From a checkpoint of a small transformer trained on Wikipedia: vocabulary 8192, ALiBi.
Each number is 128 + 32 x the weight over the matrix's rms, rounded and kept within 0 to 255. Layers, rows and columns count from 0. Numbers have three digits each.

# up: layer 6 MLP up, 1024x256, rms 0.11, rows 661-713, columns 0-127
# down: layer 6 MLP down (transposed), 1024x256, rms 0.111, rows 661-712, columns 0-127
up661:158123164106150160093232091198095111149096119102141118129131142167129132063152152108117140116105132115150173127129150169120085151167133081135059117116102100098053120082121152121131106100106147111070176134113111139212122097130124037165052147170166089076219120162133134131108112157085077139175118154107082100130170085086122131083207159139095089117146178111195080145119121143041154155147
down661:152144126153177147145233076121145120188164152070113178146174074146170157148150152124126175121144077123121129104117207124067086095060144127161131168099129132120193128055092142093112113031023097159117130066167179058203138145121161073124124137158083103118159172145134136168124078152081106093138208147101123206089143115097154072099113156176109149062145098143063134085143071194074166073096
up662:103127101120184100146196135178174107145142125108158130111098136185180076109097185109141126142166168124128181146109162106120144136086143162111137104120117167137128154160091100142182111126156115109126123107156114124093132115133124085124165132150118127126184148135081134105136163069117147176161080139176130150169153127137109127102108116157082095120070132111130099135090077072145133125147
down662:123092097141148106127159179104047151115085128151109165190116163107161144123162097183127135135107114154132101113076115130145121124118108155133128138121130112155168134098132110140109176127140163107168117156119157144120109133113111142135105113150110155156122135083142119157150159133168117059110114127152146074096085132094116126128100143125112066109155127135148170156130157152154052123119
up663:117118152190121103250166103166089153161158097115102158149157128143137101110134165111084106110116103104126139150118157190185161130121115134125122102174129139160167083134182099128139109111120096128103138168153082117138113056062157080133117194161139072157133122209155123086099145059184090184136100191128109127093207116123142115105153050140176112084111109153103143146120058106078052133123
down663:138142111103102150075084140128121136140141138153135177046114077085150129102175179181146094117145122173102153087193101144096150189101137145182170195114141087093135102165123099032097126143135144065173144114122140137171155152164165083106160086102161069139100077134113120171132151124111186099134142145094211127198085131142108157122101167168148157155109128135118157035129100114117159182123
up664:165111126089129141107123108124107117070154108176112100119086112145122164148064144122136112157178089134172179117118115078132188194078091150088159146101139071154143111140127123102164078155071122177158126118124115157131129145123165126146090092130079076069151166191103104132150115188132122140230206071100113141137122135178188153126166092172168108151134144162132150083164167149065111075172
down664:076148128202132099134138175115147166124162196101142108151157183131149102124171203110123113073125144076133111138149121180115130160125152060121115069070126153109102124115108130172144147157142133098080122136121174093151144129115183082089115185134122133177135127105100157102146153126150154154071074167116129168122123073126128157127080098114149105154113115147147116135109109093172103155133
up665:115079172167135077162143152150113186129142083151131168159133118117169123159143179144068165093134089129156128153130126126088122150123179109161150127152143126143157086087162082106146153133157049109139081067134082146100106121071093156078089043113146157127179120110209162109089140112147106124156137136156091117129157112125111180081140079184046141145118108097157130110056133196170126138142
down665:123091093107117146069067207089041173103107158088170112123132127163158091117099155164161106129080150131072105140126107158152111053124081123133138150144154143125113098113148180064114115116111098096144072106124123145106167096137115110146157128064112168178076140092060133140138143126132143135075145087116148151183111157121126128126156078121083056112154148123125102116154151133105060135151
up666:126134091113181149145064082199140145172116130103151144132101132117157079136139150144157176105123159105180176101127196141075148151100092158096150092132190099110148119104105152121105088120039090142140069125106123174099131132182083114161157161119118131155134141156133150079135078129145086127132100111137096094139111132127146169126118182128121132136135133058159135103102115114137109147145
down666:106151121120105099138107095107113084143113155144130154069157072188108106173070148142103129125162122095184167102115141110191073145130098089092084087138116165116135169100158177134156161142158136140100130117104165091154138139127147141149107162093134126123144087166140092104142127113122175067126159169113106161101093108150059118080128113101159116120104104171132122125129143139109178057029
up667:158133143120127149158144128151161149138136057126128063115111158167156123098132050128091144094166127156119149146153100201082123113073195146110124153127132126126118147084098165111154122099139135149122079138126131169180146103182106166133115180132104154176131156113126119095176139123155157145176164143135122135094162100151159134145115133128141132086111140166160148118103147124073103108113
down667:145123112102149095144105151158089102149095165084120100116107079139145112165119187123146140169128144093152099123185159166139126150101137083121091142124126074087110124121138086146115104133147111104115139108130133113133107107093149119076174168074099127065099135112131137104151172119121054126191101112132120097163160186122119118123160172146139099156132168176116144066134111120086077121095
up668:152136212107095136159145126149094154112154107123124136104101131151126135152151109139124120141068092135082200147056101131109135194115133170114109147114150140140147093089110169173122122080106102128167083164132180139193218125115150136117135108179144122097090114099135092058135111154075144075135143149111111106178118110128088089152054086145142150146040136170201076150122136144166081121132
down668:113111112126133112114080147116104156184143130058144112105080145187132120140122189073135143168149129117116141120134181140144127095127148108194154132142115187165114128110133128114164076104105127126080155151074190123086176146101144131116194203139112134097186090110075121107108138120076129182177130090143161150118102076098134119124098125142118108147137119105107173122169150171123121104095
up669:115098099120118138146144156090111110052119107123116106132124175144066146144182119104105094147153078119104112147172121105065096131180147081082108116192159140078093132145203155132078114150175110188173117115131176137171114098161147133076170099161109090182100104130125126153160104085122135132207140160170167117140138073094131127166101115147103123125109143147112150148113107151123082141136
down669:077141129138158121166108076181136155191122095102147152157178103137108111159154115173148163082110179136123085165129139134143162113115110115179090177097101165150120114103083117206183155091138139101141129116177122158093134108109089109146082134130136108094106190105176104144007117138121162132101112125068077121180074098103135118101159107117130165171108048138104094145132070164082112106125
up670:158082129202138154118146143133132130133064081155155167170109120122134176127159127119158062147182132139129078095091173128108131096162101141173118140131132110148151069073072056151128092131108119127157157078138136130132190188189121142133133080163133142126119127151068143180149098115123132084161167121127125150146144116157156089119135144162113136071129161153138156118103136092120158143092
down670:095176114138123099147127082142097136137161149110125115138142129150146099153098120096107100103099104170148170186129095111105127141138120071101120123133128137122125187118169146112129176177126131133120118119092171094139035089107135106130140121102163136140129128128154126133156153129090124137103105206169085115151122115124120135109127123172175173127163139116094139178129165100135122143098
up671:119147068098135075107099160095101117165165134121141081131145122103119142105116093103122112187132167136140121101186082151108152161102118086146117113115095177111118169119164101128194190108084178141141187119145179132077116172143141103160120155160128179141127134118108207111101146109109090164080163126146102085171096173149140083144113167108070143081124056140115066108092111164135177159151
down671:188129122118120106082124130072140166081137160127140135150156104110105136089064175102079067112167125115110152120168123165169115194109107095097086083108083162181146222068150155111192145166106117149121140102114124118159101132084135156136160156119210149104121112146117166129132159106142171167165111181206138065172157100075115105062118114152086120142135141138134125107121081161183179095137
up672:114091155178100150117118137088181114134151108178141148105136099067161120062158128152124125136090099196165118109112123100077138095153130181110153134095172109150133124089154099178163143170093113200084135182092151161162122170070115142129106075174159197130106143110123106113104120104081140182159125129163098107091143141104139118155139168103179113163059128183123155086115152128125094156136
down672:156150131148132171166111093148108106096122114105104170127119120119151116167079154081143100140142113092161151130069100109121169140074157129137168164099159121162064151133061138072075134109173164099118055090177101163114122082165140130101114106072116093111127136143130173151168144170149142118108141091115174079189093127103155109126149063148125107111104130076120087166128102151115166102082
up673:187158157088116141134114155140153151139125162179110145123143095080132145102131137152150159101116087133173122130155163137174118131115082088158111132057146105107086138164176190106168164141139091147116135148141121184127115081080157127096122128122140143102076108160138160088118135155066148180130141135159143170118142129141091173095154091102124114116122093111128092094064167079105095161094
down673:134134134114151113134077124142142083125095140155119129126117098210107108138143082165152127170178144146100164132127117127162149150119196152123110154169130153161119124122121133120082090100117083135196095124057144085140099157131108102149175104119134148146143125129126087169183097122149144133116098169113124138181068125116148122157095160118106114201113165113134109098186127169138156137132
up674:130098109150057091159080103150119183162157155125211110171083141108075121093055067120123147107177152089067122173128159097152139154080171095111176185150121182107102186122115120102151125124123097130115178151137160131125170151134171173128155132219167124082123147136157135092136082135112135102082141149176090092142158106098101182150117089133132155134140132164036189085148096174147053126144
down674:131121114080150094118107124168106137109146163136167085150181144099192110098048092087131148173101084115081153156067191079081126085110137104106188071094140057125131089118141150128175144163138119126104174115126163094130135202073106134200108165104108108141144170157146154095178109159107098111071159135088187089138107132147117191104135169138132165123120136115134075141104133153150091105112
up675:063113147152132176111094134131059126121106162150153153117145171082122122088128168173163130128114155162093138068132104143176129105098078096058128166083080128134122115066128102113114118140127135163109178148152112128160131151091099136155142130121184133176119126181143097165120113089076094187153106102122182094134123088107026142175131117120105138107114125146162131114061146104160133128106
down675:158143129115088090097124063167144120143149148083162137100165099164119133145093069126157091132100126112137119159139122108133136146136159143156152092136090174096123188115112110140144119116163094167145070094133158139108107094167124139117137113097124149091150152099158175138135153150123134104132104150154140136133069123109193143095100103162089092151120079145123129142094062124119128100150
up676:050102105118159085115131229081113098115056115136165184124085168115160164058112071120078156034109168136147151085136063073056209182209164161108155089134128206095102156177104172093137091124116161131182113173090047131114161039182167130096166105166153033158084183118137061154123111183155144148070105167051098139081081191082146130200101106099147169120151120117119023151140171214087091144095
down676:117137053115153131123076198151100072008090132110140158100114108092185180113195111214131075169119173121131162062100098117097181086115094146156166123137118135161067146255102169165151090104131102066174078141131155128108164086194078123054213105161154118162189083156120000130200142181136151106198078188085106222204128110100155117179097062115084137158123189138201092118170144160140144090088
up677:122122136107189175103128115178132162126124161080110172111133136154140137109115140103120106105115067104120099168145112111113080145176130134110058156143133128173109127123068138162149139117123149082189164116195096096148109156132133159111132117142159100102133148215081150089072126176176131086140164152165121099164129142087154143115137128145138121112136117108099104086138116065174062165181
down677:108143113113162088103108239150141112125190127087088113176151131091114104082141178155151129157087120107076148113083124130090155074128142109112095109139099068136130164111179070120151111152139158165118116178136121083139136144126178095073157096115080143095155085094141101116149121133098141110147146121100091117075102094109187158120129178104140132060155181149095158161146116124122149152128
up678:128182118146154185096135119086120038144107112151136090116132116143176090128134109096064137138127127099142126135082181145151129099148144117103168171140108113139185173108177098198118133103122119122110168140148113100142140169060122203177117094159123125133119152098090153150153202143136179090155132154111128080112090104092107143156093081129210152093102181109143130135106113115175101138148
down678:163134131089122150075138149133111109128118162080145096054135119118094128146111140098089162102113147156143112166089114137130087177166150089120180155115069126067121126129134119152123124120068097070164122077144106149108076111180152139132128091142112114187124124166127162126147116154073096115231118173150115160121094144155084164174152148116132139169171137086138148088103161158109119090087
up679:176104063165083085153118131196111142102075092198151083083110143102133105076124129138076100163196108129091118000141120131092071121159144111036103148164143112128108151190136118195188113165141126144176190171133087085110120169145159086159229205187123076161087000109157105112204114075165171130090212215118087118139141121132059106141055147183159175192105136239170100172111173070115156213096
down679:131136065151071057150121135083095114147165111195125133082131083111147150070134139151141074167149078152143082008129085105088085135126085156092146150129181129113076134201187183174101146120062075084172187082210208130169131190106173120168067067150219102069104089105105157108162078118110178153134224194147166134136135169117137140092103188161147177120106065198112194163079122025121123139080
up680:114101094067175193088099183194175089137108114161130167112167164068072108135130108148133159110089173132091178135073107099128135055100139127106187135056142096168197166111146119152146094167141122107162126128126133149141113124098094107112071128170097145146107093139094104144159126145109153153096111152169083089146115138156094104187174112181131087190208093106123099067124146128128096108116
down680:109142125138119100108080145127115180168140116126134132101075165144163118058133132071143136099094079128141181129204164128110134141132142155166124045169068144041149132154211070148094155157125142178156098177128168102100145065089161157129178111172161110149115084172143139160078097087155125111120151153065078171130068153113139088122116118143139146118113136096103147135143098156077129133137
up681:143082150125115106151186109089163109113099124098143217108072092149143149125183114151125135125136109137127134079189059130143093149174123100137114093122059174065167126176103119100142183105086096134167143100159159138121120141103149132122118129141113117192147124136094161134133112143136203129097099103165174169132138159115133068116096106085083124141065145094138088146157154180075133166128
down681:112135120171167193069149120113107120121122145166155064123157173153133103114121090163072152107141173101157119105108157080178193103080135129146132058154115133120133105117175122171179086151188174112135113110071119129116106090152117128117150161126121133153106143078162151168086132134120077140132119068142144110132144102116147069140132161044161105195196127098109148060132128137090055073086
up682:118132114129116041142144116129139135136124146069129204051124144149078136145133204137107094112106135114136101097114088132158193147170110124111054075115104151038152152160149178165158080166207067064147124179142102180103163071155155155199105108116173111146078157094101174108142132159159109118155169130119090104117130143092128118081130151112109126120042193162180140113088129061071151135124
down682:120129083105154143084151081154091127178098145176122073102128177129109102107141118146191165095108079082116107177134114128147171145127097148096164108108073086175106190108179113143114076116080153155077191195119156139136172127136149149161066067130114174141120119110051139099120081181121122141048106162174135143183222121181068144121156105119156122119120127129139138107158094129137163164115
up683:109053126079154073149160088098107111187218197150105141119164089124128070058050095140151148106037144104094117133138116205092152133163131097093175106107114134209150187118158092106103134191151105142146109184071094125135097150087206108158145145175162099164150141080100167152111093074120104110165113135090134122159168155174090126120161115182151151129124125175136122054177049147162119104114
down683:158115164064137151127158089060105054188110109141113098069115188136116093191113142144129145180169101143184098163123166123077107085170117126167158089108093136074120139131123148068145054120102194155138114090097135138086143084128076133135094103111158123141078115147052146121141093115148148078136085168124131105139126151133141158117138145064065118117116101159144118189115108088125124110146
up684:067130139099133148133138130140142108126103109131154115148133160174140081101141114115110147076114135105099131121118127100090101160133181178180152176120114145088159135138142115138128097170066119160102107104080179189102144107130146125150091154119186130065148164147130143107149009150091156105145165143188141127170109147109112208135104168170132162140155061137160055087160102139109139158136
down684:107114094115093180118195099178143112130189086114083144118179104130178142062123150100115082152097126120101105188179141118157100095162121096151135172170064064137173109135143145092144087108173097098188104127151160166155174137144125124104121216124134137111096059091061092136117166146149099096139166073126135100112099152147126139171180151144104131113162166161091123118180121195052138095100
up685:111127196113181125203123119128130175162156115115149123097130067143131136076092189082084113122120095082095171168124118169123095132117102072124114135164120095080183166133145133110176107111114106069125110106144105162134092097138117141096179120134136095073077141136149126109100174112112089156130180104140117137143156100150161169118141153083167084064157130172153085167144138076148169123148
down685:153193119153088140081159077115131166179093169146158142062133133180106132088131173126161092129111105086047082161135173159128088135127081184167103093167145134131172125171144144092087166095165130107173099083062168178161059100101101197104130106149130139131142110154137146081110091116137153132128090159161164099156111195143060110107084109175135159109204112123083177083138153129091103171163
up686:120130058109131136105131172123188135094124108139058071122176174155084121156137143166109144197103092115195114096026149125129160151139149085124090089122159132119077185109156124155093083177188152131121119075137131169074140107130124076177141161126099102148134129145154166030172078106103155117093106141115144132179145100126143211131129107105135170084164132109141094155049103205114125128091
down686:083119113169080107175120131172085159144115151143202121220190099133143127169168103137195108145088151105086128152070103087121150094085147140108090066115161177108101181114184183147120135126171122149137179170138182107074134052123134084097117105115082132127150103162207120105123074191095208105077114089143095082098123067137109065124108155160092213109123114175130216110128133133163146072094
up687:156163147099158152090109164123151190122162138167174132090107116103101121186122145128077124136071131104141031141111109142076063138113179109100079142170162068153139105133108137209107156144157165173113118110115155087133097160186104176110100188131168068120114142151169071090123164126104155071096163115087127107148156152112130085103101169095142106127098142176112132063114125124165063168171
down687:146105137108109137131077098126217095150092146144147095121132107117094142163101140114076104129038109099158069098129138072095142114120110121060116114137131158100141157156112154182126188142104160136113101119142106126119111080176173155175106165108097067068057121055182114133141138074109118142146147138134106140177206162117154109055078108128146163108072083082076126104114066163141115140146
up688:080137154116075198064179122095114135186128094143145143168159120197132166152166131144161158152169157116112127125099141122126109132165124082140124176091132153121128139134177176144076131105074151153075085105201069076139103098140177093148060132141146106114126096151139067103180142088097140147120182142167079086141112160165175143160093136125138138141119134172151132134142106159131064126134
down688:080144200142157090188185173096098137091157169153113148200162071138150124172218127097159115099135159099129156152169163161090123146106154155118127140096132144171113194146180128164101136085135105148141108163120161075066106146138135125092138083138131156115179158148159083123135181148145122124105113115119118076183133152197044092153142181134131116097198116140101157110110114078102084073118
up689:114126107086143139181168137083138146145197077110163181134115093118118113127175091121082146193086151174172146084097124128182140110180076142070152105127147126126096187164118141148135068144125116133132111126095114157213138098135112101160086171057133058146106174161106171081137157152069112141187139162062139228172124118133146127068159128085159134118112083146120110084144123124183146116136
down689:087144121135089185136120104197101088085129186090116116094148080148169156156134124163168108089180100162086175138142120169105121166133156154158117151144123106129182142166125155135132114161120099096106127099132107128120089135124143114094127176142150185138150080096169083083141117123176140162124099111143128160095082097173141111128052088130086165108134143087146129119167105142108123087163
up690:097103120080201141151067103089160140160139113110115115138143119111092093128099104111110098118099143132107156134094131124107189168143147139112132133080152108130141122117142186124103153200142097096075071153123100159151150110172145111073140107190112155147146112148081116132078130044138150103075119123198214085159162134135109135093175128176111082149147125183111066141151112144064099116136
down690:173136117094093170124122166200132149145149115123153102137085093128185122146086066178134144098129104144136117100119144147104155088113134127146155189134066112160089093125115121125166152069113107135121154152104144131134128143064111111145107132086147099106100115081112112149143112129108059204093116113088072089147142072148154116167102132122159171093093123067137180129145147146173111141120
up691:164139128096132187151160199083139141144144100107145159117054133122105141162076161143089106114140113173167100139104070128111156123136149113131143122111130077157131106132180119124116117142178101123132120133126185126157121141121133126137143148164112133129132140160136135088126107151112123092124147153119138144094107100086125151100094077131092103194099095119174109102104138074153084020108
down691:144115166159078102125116051125132127103151208088088113116138097090114140148120127080095135067061191106072100172130160122197115107115119136140132175143110131084160125118112184077182131123159119111155099087102109194117129077178154108160142173092095139127144113167067165069105165135067080136166103151173159188101188088196092146117133120105064062121121188148153136155135136106069125191161
up692:112169153160113101166101126128079162206115142099173111141114136136130124130111149132125164127111153138134155160145167086108143043091154160116128095133143153115175107085117029152082169101167174126146058148122104120160123065107088079164116161120156132101155169168132128129176152151117117166190152121128063122099071122132122140054127136141128109135146150107104135089102087095119119132050
down692:136111146146122128178194042085090101141132122130098107052157111132096130140161144118111103148119100139130089144115109114111051118164118129097103113174058126078110123151165118159129169140086113109132085122111092065118090142104083105155106067078123096110095117136206105153148132128138163115118137146119132130172196147093106211190063133188122121113114130126156099115112123117104144154115
up693:128121134135113099183109172123107119085082095158125141198114082147116088085162156128129185106138169129108095136137130152159161097186081127196182134109183093120096144130136144121172115070129116159177140096123041129109144083092078134105195095138097123162131104113117191150158181175156109077117059132117156168158155166098103176153150102114114133138139170076142109111151139155142112117125
down693:127126149134145137109114079141135135137158168121142126086143146124102178131089099141116082117109082134169117173121118110116088177078191157059139098134117150114166102161116109146094111132147144090035130179160158112168126154168146167150133127110142117107123136151111104097128084064105162137125184150133129132118110120125154084102141118125112137152119068164122144113110097103103164122145
up694:113135195103149134118148163107128038151143125104115078108106063126099130143107139120148128127082154113157115139101134137121130116147206145144150104116118170161152101133187091069154106136117155181179151072178154100104154136124129108143149134083168171161139164085145167143073078161115161159098085200119103129173121146152132069147135080127136107072132147110080135133125085084099096100137
down694:123088127146119130179142140133173149154154165133123102085132117091113073120088204137161123134166080125138150098199096119154125164127137109142102156146156129133082154160161114128096072139098065121163161161147108134145128141139103138080084073129114129180174168154156118126153142143078098123089183146112124116164142186109172109117135167111153129172127153167107125135105117135161140163196
up695:122102129164105205124164108119144107130119097090123150131065121118134099137096163119152192156077131107132099198140151052108098107120120122102121180174136132124116126086128104150128085082115142152150127126143128123194115179151167135147132137139144160125122130127130114144159142103094143105143083087126099123110136085077148083137123165147134089140139130112107114136135124120142143069151
down695:128155103179108151149118166131151043154112189159130166184098152192115158083170138146090142144140109147121113160093161150122107118129115100135082172109131063128138141141175138100145098078128156121202139133147097127131174133106127160139045132143049135112118094146066050139114145153098114153159199114099124089133144145127183081109192130097122135132157158098101137128109133110104133150116
up696:128134133130159125117164167062132042152183089106125168114158099091146110131141180117118168186189090121111137096091167144129104136129140147045177101094160108139163158100085173133127101194118150093084194128103105212114146166132083126099169181162142082144110123080113121178187121141147154149135159129114101102137110062162136080114145082139102068167136153084169102143133118114152121108149
down696:088081131147062133115102140116101130119083189107113069110099112149154114102160143144159086148127113117115160154068107154126081140173094179161153100146121071093085109173157147137166143156123072122164136099190164159092159116071121122133119101190151115166149108090141104168201114109092125167105104104104128167206192153129155145069203156160094107111161153148155176111165122109169165046122
up697:097103104180147114143150141070120096120154110142037188122117146118128078105141153136102105176151153135093127142127118119091115129132132153123115129133152068114088223123131166128096141180107151134163090109136128131126131111105110141108168192114119101105063168066117122208168168133078108069150149136105126157104163162127107148112141124123084183143122118135062114111126105139092079144134
down697:125184122091155135056115141082177125143138128125153073106109089130139096196142123154131108128124140138208120163111150145154092130119144173099124120115143137136147097173069188116145141107155187149112131182157145169146150103140097165173095130145081126103145134132147130146061150105152087150152148158110111048139151109161057175176134078137130120151098189066121118146097127149091109117138
up698:166077144174118131159125162123098209074106156114132095126146092127155148158086156140174132154141112087148151154103170118138120146130178165138113138131141148130069094079185150121138141185145158137194111129071091170122097140104142093147163121123190067139120108092155088097117097137103113113115163187147095114103094090109120151149159138116197129119085131170132067160141151133132110086158
down698:142159077110135174129126155144180108098137083096105105176153154096144139186199052141121199163104151144072127106153088139076169169185107116087100093152107111165142133130134112129126164093140130142074115166138118077079129098174146147109036155171108119127175169105116142068151123077120168169096145090073114114177063182116120151111125090115106168130152098103102110140120091141111126170113
up699:091129188133196120143112166112057130113141090158162152091125153094162194151122093114221118092149085093095137166156139120110183133106200082135107069159109147141170093105143079129191139163081127110128095110113093072087146051127102120109144150129123097109137162119168063160153100123181044132093173154085110152135090152087156070129130141111157130153125118044155146120121100193159173096148
down699:092119118182141132106108156151147151114107107119153059202142097117224116138136055149157133139148166129174122102120133140130156129060161141111144109126070163155097090151151138170154100087156140116116092167121137103109122058145120121130199172076080111116148098121148088095121165112168140088105150169088103216111113143115100082120058137137082153076077121165106120130208133148110135155098
up700:107133067169170113122168058143168059136120096116164072092197136142151124140097073141110169100125157139191116082130140135153103159096150038079085162117124135100145051168112099107177107078094119122092152180089127112122134151116130084120115153105110179087101128141129139137128123116111099098099123124112121123109114148162156121121096168137195154101108099157123102170124206125127139139145
down700:138144089114026104106105114164101135146131100162144123177101145171139129116127102075101177137082100096110112194113130142118154136114111090139169110157158092158180116118137138120111134110141120221116162063127127168182166112079115118053138117093183148171099151161131133117123064139166152109145056110102112080111136176135147090179148134125085216087144123165127149082137140138112145122130
up701:124122140160148116127152107082123091114160151133072143115136097136160151163160143116140099085104126102102131161153178161123148083110125151172127111177104157139121133087161122150072111127162122139055094169105124129164113094187099120134152108074125137167121185163149148118133183121130117191130146148114136106151144138129167124098081097176131167072158139136163121095116160104176130070113
down701:184114045132121129095121141166133134165129139130100119160209075165134137155101131147114165164197119127169160022077107143097203128134167131119125135122151200115101164121105170064088136170131108153163153112118143159118112090093173145111094090176099121129128148117185138175165164156093081135093114164102152120156089186067122114150143135168121179104080108133126121152116160160125092157168
up702:148120100161166136149173144110153156127090137141158165151139145049085109181157111107120167118100080099101119151152129075110096135158192116166129149090093152065120093045119107156139109087121138179165166065132057124146129162116173133138150139149171149154151152142144100184069162091151161089119130062142186057108073063143101111121186165103179089184130081153114092129126116164098114154131
down702:160175135135080149095059108192151127122144146121120141116136080111166105101135165160128127136180162169119069089152132154184115117120086150122155136170193075117198097159142175113131116159110119125106109173143186131051148055115074145091126118076119118186129081153140138094102155169079077112133124116104110132099137123088143103123177138087116097030173156110109172102097085085124074107133
up703:129191133142124073127135172180152105144115134131105086096117130208080116097114056075143102190143051106096103111156164098095239159130140115116119131176136136107115098187102106084108171171086131095091123106150133139154104143150127129096177126157186152141125096143058114179135120109169153149154138150135165147069139096058112093108118184127169155093083131115199114106135139167083131179099
down703:098116185130117158121080111117133088171090152120097148053136190108159149089101135148153182125114191102165117168113052160077095220129151142150124138123136182115126041190086128111214147131114119148129132145125131118142132199133104150165109076130176166153157141159136147158112133151171141111135148140105157135076107124098170144172106063138155148156074122128119095153126093140133127152139
up704:099156121140120129074176136087167151058136133167160090173116166119131106110094078106098103164116099105145146192100052161154143179154086154156139118119134122136108142039098162076098150203082195127066110112116107165175113125060150167103093102174119164158140179111149130146074126117122084148086124125110072151140089043146173132156134121096135107120054115139194141122121114073128117092132
down704:096079124193091164055082141147132131099101128139193090115139150131208134115121102113149073188113121095183171133118150100116043163147170140112098088157168144175142155097152094121127070155122160133155086131146121119154185101144092109099128111150105084134193108071120123112155135126186101189128104111177036117154096109110131108210130157190152169124131136091169134150147075068070164128152
up705:099118159047174094097128142083129119063173094112107091108140081147135092072109118139136122108107111145144101115145097147130164112127169200100147108095108122161082109135192100124148130144086101148136128100133103164164107096156127201158136128080173170154147114068094156164117121093190178145168144123141158114169130134162154108142139172128069096137176119102144132160136168114113146124124
down705:160135085131082187149109123095112121220115114128115099102174123145112202155087154091111118110151136098102159126113190116093093163081121130136137166105136156140096153057082117172142090104169091131111088134115207173077146149162113107056139135169126118079147181166145129055056102092124127074123146059112087040129157133135164114089142105151109087152062120168109148112121094183116124162129
up706:160164176116108089061091070134147086150107160100194128119118152117115186098096163119074196145131111120114148100145147133160108176095144139110087071149148138121081091120130138118117100092101110100080138186132184140133158206084154187109140065156152085129130194138108114149101148125165123114128144088168070163163146143096162136126134115074178076113112103206138141140147112120147175158094
down706:060116128111121134139141120131111162100151102085142158202128088102142120073157124178081162127152107094148072183111114163085190133070113093116155157124109117088148217069136117189133152144150147073092132109123145100167124110134134064102107141093117177158154083072139174118140136103139180095110131133058144101123121115160130049160128128116100072105098082150099076083136190115186131118156
up707:121121107132134131173064193186162089123161108132124181167089104147097144098116084157101087078127129096091145135119156132188086167225112150151112119096117070095117132144152093157157110196175109157123086108165120107147140092111109214164163150207120053182132117118153126169168163129125160118133099107094154093126101147130167118088195122158152109180115165141113117081127116101124123131150
down707:105132096149239081060118125079118124113118085116153126085119120110140220128145128161154163132097074097095171136146172104156104080100142156154124132106150079117121113112124130174109104119177096100145113081121174196079196106208103198163118150143142055139141122162114138169098100110178150160061106089078153141116115122165160145067144117159122096148154095122130106088113077146113157156147
up708:135143171121149103093146108059097127172113128121206138138100148099141115162115185155137163083096146137133142143120105157120139098098194121123074089082131107117110157109141124132156150142155133127102164178179095135156160129133120177158094135142164093155052245169134084125079106133122111084143136124061158055156073107123089106178132140145138112094123082152151127123089164092123137154183
down708:154147178157144147121109119159096101096106112178107090080119116167145137124148106083128138081144137129137130104129097174090131091104113084133111134126139061158106158120095074124086113096133104120080151101145125136085168129143145134080162208119140151108120077095122157177173143127091185069085140090133167159135161126156084180091138106127176171081068149123096144086106138160166117097119
up709:143214079118182154161091096164091068108194146110134138128122114121077096089066152124119138173097102143165047135144161053143193125137141153099152143191153137156148103136111146150125140135136102164136134142112116091193079155119137138181130105087150142095149147118157108178133184169161098174170081141094104150093135180080090115122135198138104157091149093129139122148119125125097128127108
down709:071119200127113101143095096125152130145109107154180096133138142080163145124098092180156152088090073161199118067137139134167154158209151156131157146075116113097086104118163163149148114137141098112140155128055163165059131104090184191151124190152130125106166114058120160113036117156190137142125157122157087110144120138167103121066145091131151132146128105122108093166090173098138108154112
up710:122136116098118114192121152195091110102144099140125111079138092154165154103118140182099108158127156119104116052116100124105159102159119093139172091143163125141059158128122152202136172140112106122152171105130150112084098114120128109151102141136145142109073102126172093098113080152074148163133145153199138128148087121087147090124032131175151204107096101183113111151123173100142097142111
down710:163133167151132132063152099095147119156135190073152159193100168075090140126125135037142156103089141109142121227142130144142112149119147172142087155126087139124163070131126099094097063122166142126115056167164106109172118172108152126069144113113111129145176175099072124173161161114131082143133113095068094129098181122175080134115167143100144016121107168086106178112104092135112164096150
up711:086087155100172123123105190135141080079156143149144205098142144113167166137162079163113153082119132096163152176114132132125129131132153085136169194170111153066098129103140060055165096127087081118117148134116133129232173140107134129155101115175166137137121150125128128141138161175131140145122105109170175033157149098190082139140149161102153121102134059061140162147107072140068095189132
down711:149128099134145076122137117150111132178120091137134071087111077163107135121173113126146084121107116148087148091138160089115145152144095115128143125152159135173147167146165149058132104143153116148124160132175216132086134171092096093105125088162125129103099174128139075196150134067067152092065086168154167118144117151117140127119105118127094119202155118143148101138176188113148119106122
up712:171174081150092094169165157106134121207141086172110138138155143134107165138133146163157201155172166114167131128089130115149182196088051102121120126118089140109189148133106114125069120139155174118113144178096144192108146169130123189109114093131130119222160161195057112117101188073103147054169135145138170126183125111139102070122073097094148127103135103107123099130134133193232080094216
down712:132121120086092137030151187131076166122119087121095117064097093133164102133176095131084135102157097163091134158157098085141103104056116202121155127134118091114114109146137111132113131129089174139133122158069130147109142134093110140139070065108163120116147100160141112149138120143102090026101100095146119123102077147115148122139170120197135125117153132157138134152132156089114123177152
up713:160111093120126159158119159157104125168074103162092143147121115165127153139086117095173111136092071092130130118052117129136154150136138124121209160121134151126126152070162109089111148138153125127111079082100125138171108129104135099084104152081069133144087149113067140095149136148123104122117126143136109156160119163132071080158107147127128119142109145174089174129054148101116091170090